Weights of a small transformer language model.
Size: 13 layers, width 256, 3 heads of 64, MLP 1024 xIELU, 26.3M parameters.
Architecture: learned positions, no biases in attention or MLP, normalized queries and keys, gated attention, capped logits.
Training: a variant of Adam for these matrices, 778M tokens, 2968 steps.
Each number is 50 + 12 x the weight over its row's rms, rounded and kept within 0 to 99. Layers, rows and columns count from 0. The size before them is the row's rms in percent of the matrix's.

# layer 5 MLP down (transposed), 1024x256, rms 0.0341, rows 484-489, columns 128-255
066:49 49 50 51 50 45 50 57 45 69 56 36 35 49 54 46 45 43 44 49 84 47 54 65 55 45 58 57 58 31 62 42 35 37 56 43 62 53 70 21 69 63 63 74 63 55 42 50 64 58 24 64 42 61 63 59 58 42 42 43 47 62 43 57 40 47 65 34 37 32 49 46 53 43 38 38 37 37 58 54 33 25 57 53 51 56 78 71 33 47 53 40 61 50 54 51 54 39 63 60 49 38 39 51 50 48 48 69 45 51 36 50 78 38 40 45 44 46 46 50 31 42 61 31 47 58 50 51
079:44 48 54 55 56 44 78 49 42 51 66 48 48 42 63 41 37 55 59 55 39 42 57 66 47 59 43 60 22 50 63 60 38 36 61 60 52 57 42 68 47 45 61 66 44 51 48 36 53 47 56 52 55 31 42 66 55 47 56 42 45 57 57 47 53 72 41 45 42 53 45 73 64 45 47 56 37 62 29 54 67 51 50 33 39 21 52 45 37 40 28 32 38 51 39 46 44 52 64 58 37 40 50 62 36 58 48 39 47 46 60 44 53 51 16 53 52 70 65 65 59 50 59 60 51 47 48 61
092:34 71 56 65 64 42 51 43 41 46 47 40 45 64 43 61 51 54 50 54 55 55 67 61 62 59 43 41 79 54 53 57 50 61 56 72 59 34 40 57 51 38 76 30 54 66 48 42 48 47 40 50 51 53 61 69 54 44 47 25 37 41 72 75 44 51 40 44 67 50 58 50 69 49 51 43 44 55 50 69 30 57 49 37 36 43 36 45 48 46 53 51 47 46 32 36 31 51 61 45 33 43 59 41 61 63 57 32 52 62 29 39 53 43 41 56 62 55 54 22 39 40 68 22 58 52 54 64
120:48 24 64 49 46 43 57 50 59 57 66 34 53 40 50 60 60 76 40 41 30 45 42 21 68 69 21 54 73 49 58 56 45 55 54 48 52 66 56 55 38 60 38 43 39 37 65 58 58 43 50 58 57 53 53 31 55 41 50 50 47 79 29 57 41 60 52 59 49 46 42 40 52 41 48 36 64 38 59 58 60 51 59 42 50 51 43 53 72 51 71 43 45 33 49 40 71 60 40 32 27 51 42 75 48 32 65 33 48 68 56 57 52 64 54 48 47 44 44 46 43 35 64 46 51 62 23 47
112:47 36 50 68 39 50 56 51 54 62 59 46 58 45 61 34 60 45 46 61 62 34 39 40 58 40 44 48 58 71 51 31 52 68 37 53 47 36 47 56 80 60 53 41 53 52 54 64 61 50 27 29 52 45 60 45 60 44 40 30 48 54 56 49 45 79 42 36 31 42 49 48 71 61 76 52 49 65 26 24 57 60 34 32 49 57 48 52 67 62 52 36 49 72 29 51 45 49 65 57 61 50 47 49 57 60 85 40 49 60 37 41 62 23 53 30 53 51 51 80 44 39 59 75 69 53 46 60
103:41 67 51 44 12 52 52 77 57 52 63 44 47 51 58 39 49 60 64 27 35 46 42 41 31 56 46 49 53 60 47 61 45 73 43 63 55 45 46 36 82 43 35 53 38 58 50 58 52 40 38 69 30 45 54 46 52 43 50 47 59 48 37 44 59 50 46 77 22 42 37 59 67 54 45 44 37 57 42 37 46 52 56 35 51 49 46 45 33 23 52 40 57 61 50 42 65 47 44 58 30 52 48 49 35 59 52 50 40 59 35 39 74 57 29 37 51 57 40 42 68 48 49 47 57 59 49 37
# layer 5 MLP up, 1024x256, rms 0.0413, rows 485-489, columns 128-255
080:44 49 35 49 32 38 37 60 72 44 49 58 55 41 58 55 67 65 64 53 66 40 39 70 29 39 61 42 62 33 44 69 53 63 41 27 33 40 42 34 55 53 33 66 35 47 50 56 38 49 53 41 40 50 42 46 36 74 43 52 51 44 55 63 72 61 46 60 64 46 47 34 40 47 42 67 52 30 53 35 40 52 47 61 48 77 73 52 57 51 58 49 39 44 53 40 53 61 45 56 59 49 71 43 59 46 23 50 69 46 44 51 38 57 63 42 33 26 50 55 33 33 42 51 38 51 28 43
102:20 49 68 50 53 35 48 42 36 44 36 64 65 75 43 41 53 42 44 42 43 80 57 35 43 56 37 55 52 46 43 54 42 42 57 73 50 29 41 50 52 38 74 41 44 64 49 56 64 46 53 29 30 59 55 31 65 74 46 57 39 61 42 62 55 45 69 24 69 48 48 50 78 36 52 49 49 51 62 70 52 67 33 45 55 73 59 55 54 47 44 50 57 40 62 81 44 37 61 34 54 37 53 50 51 67 54 44 62 49 47 45 47 54 29 61 38 57 65 42 53 53 70 48 54 47 80 60
115:42 44 51 41 32 58 50 50 49 46 53 40 63 50 38 45 60 57 79 36 43 48 37 29 62 56 45 28 40 50 70 69 61 37 51 52 45 49 48 55 51 53 38 53 58 85 63 38 61 38 38 71 53 62 61 39 57 55 88 58 27 67 59 39 65 63 58 53 58 54 47 28 35 53 47 63 54 48 42 57 71 46 49 60 44 46 47 49 59 45 44 55 37 57 54 44 69 50 33 45 47 54 51 72 57 45 36 68 67 63 57 69 59 48 50 60 35 37 41 52 49 35 47 28 46 46 42 55
106:46 53 33 47 70 33 59 72 50 58 60 65 63 63 37 50 47 46 70 56 67 46 55 51 37 44 57 53 53 55 54 56 46 44 61 57 43 70 34 39 34 30 50 67 62 72 45 49 63 41 50 33 40 35 56 31 70 37 72 72 44 63 54 59 48 37 52 16 54 57 46 39 55 52 66 59 29 52 32 63 64 55 48 50 51 38 60 60 59 31 52 69 49 55 27 60 44 56 33 48 50 28 53 39 28 41 41 59 35 55 57 59 53 44 50 56 49 42 59 61 63 31 66 56 57 38 51 23
102:55 30 57 31 60 52 43 59 53 43 65 70 50 56 40 46 70 66 38 76 51 37 46 76 56 61 27 41 42 49 47 41 56 45 43 45 72 29 57 49 39 29 53 62 56 43 35 34 58 67 60 48 38 56 24 41 36 39 40 70 47 42 40 67 59 42 61 46 54 61 50 65 61 58 21 60 51 54 59 78 38 43 52 77 72 51 41 55 57 55 43 60 59 62 65 48 47 51 76 37 56 46 43 37 36 36 48 35 41 43 64 65 55 42 66 68 53 54 79 58 62 59 72 48 55 61 54 47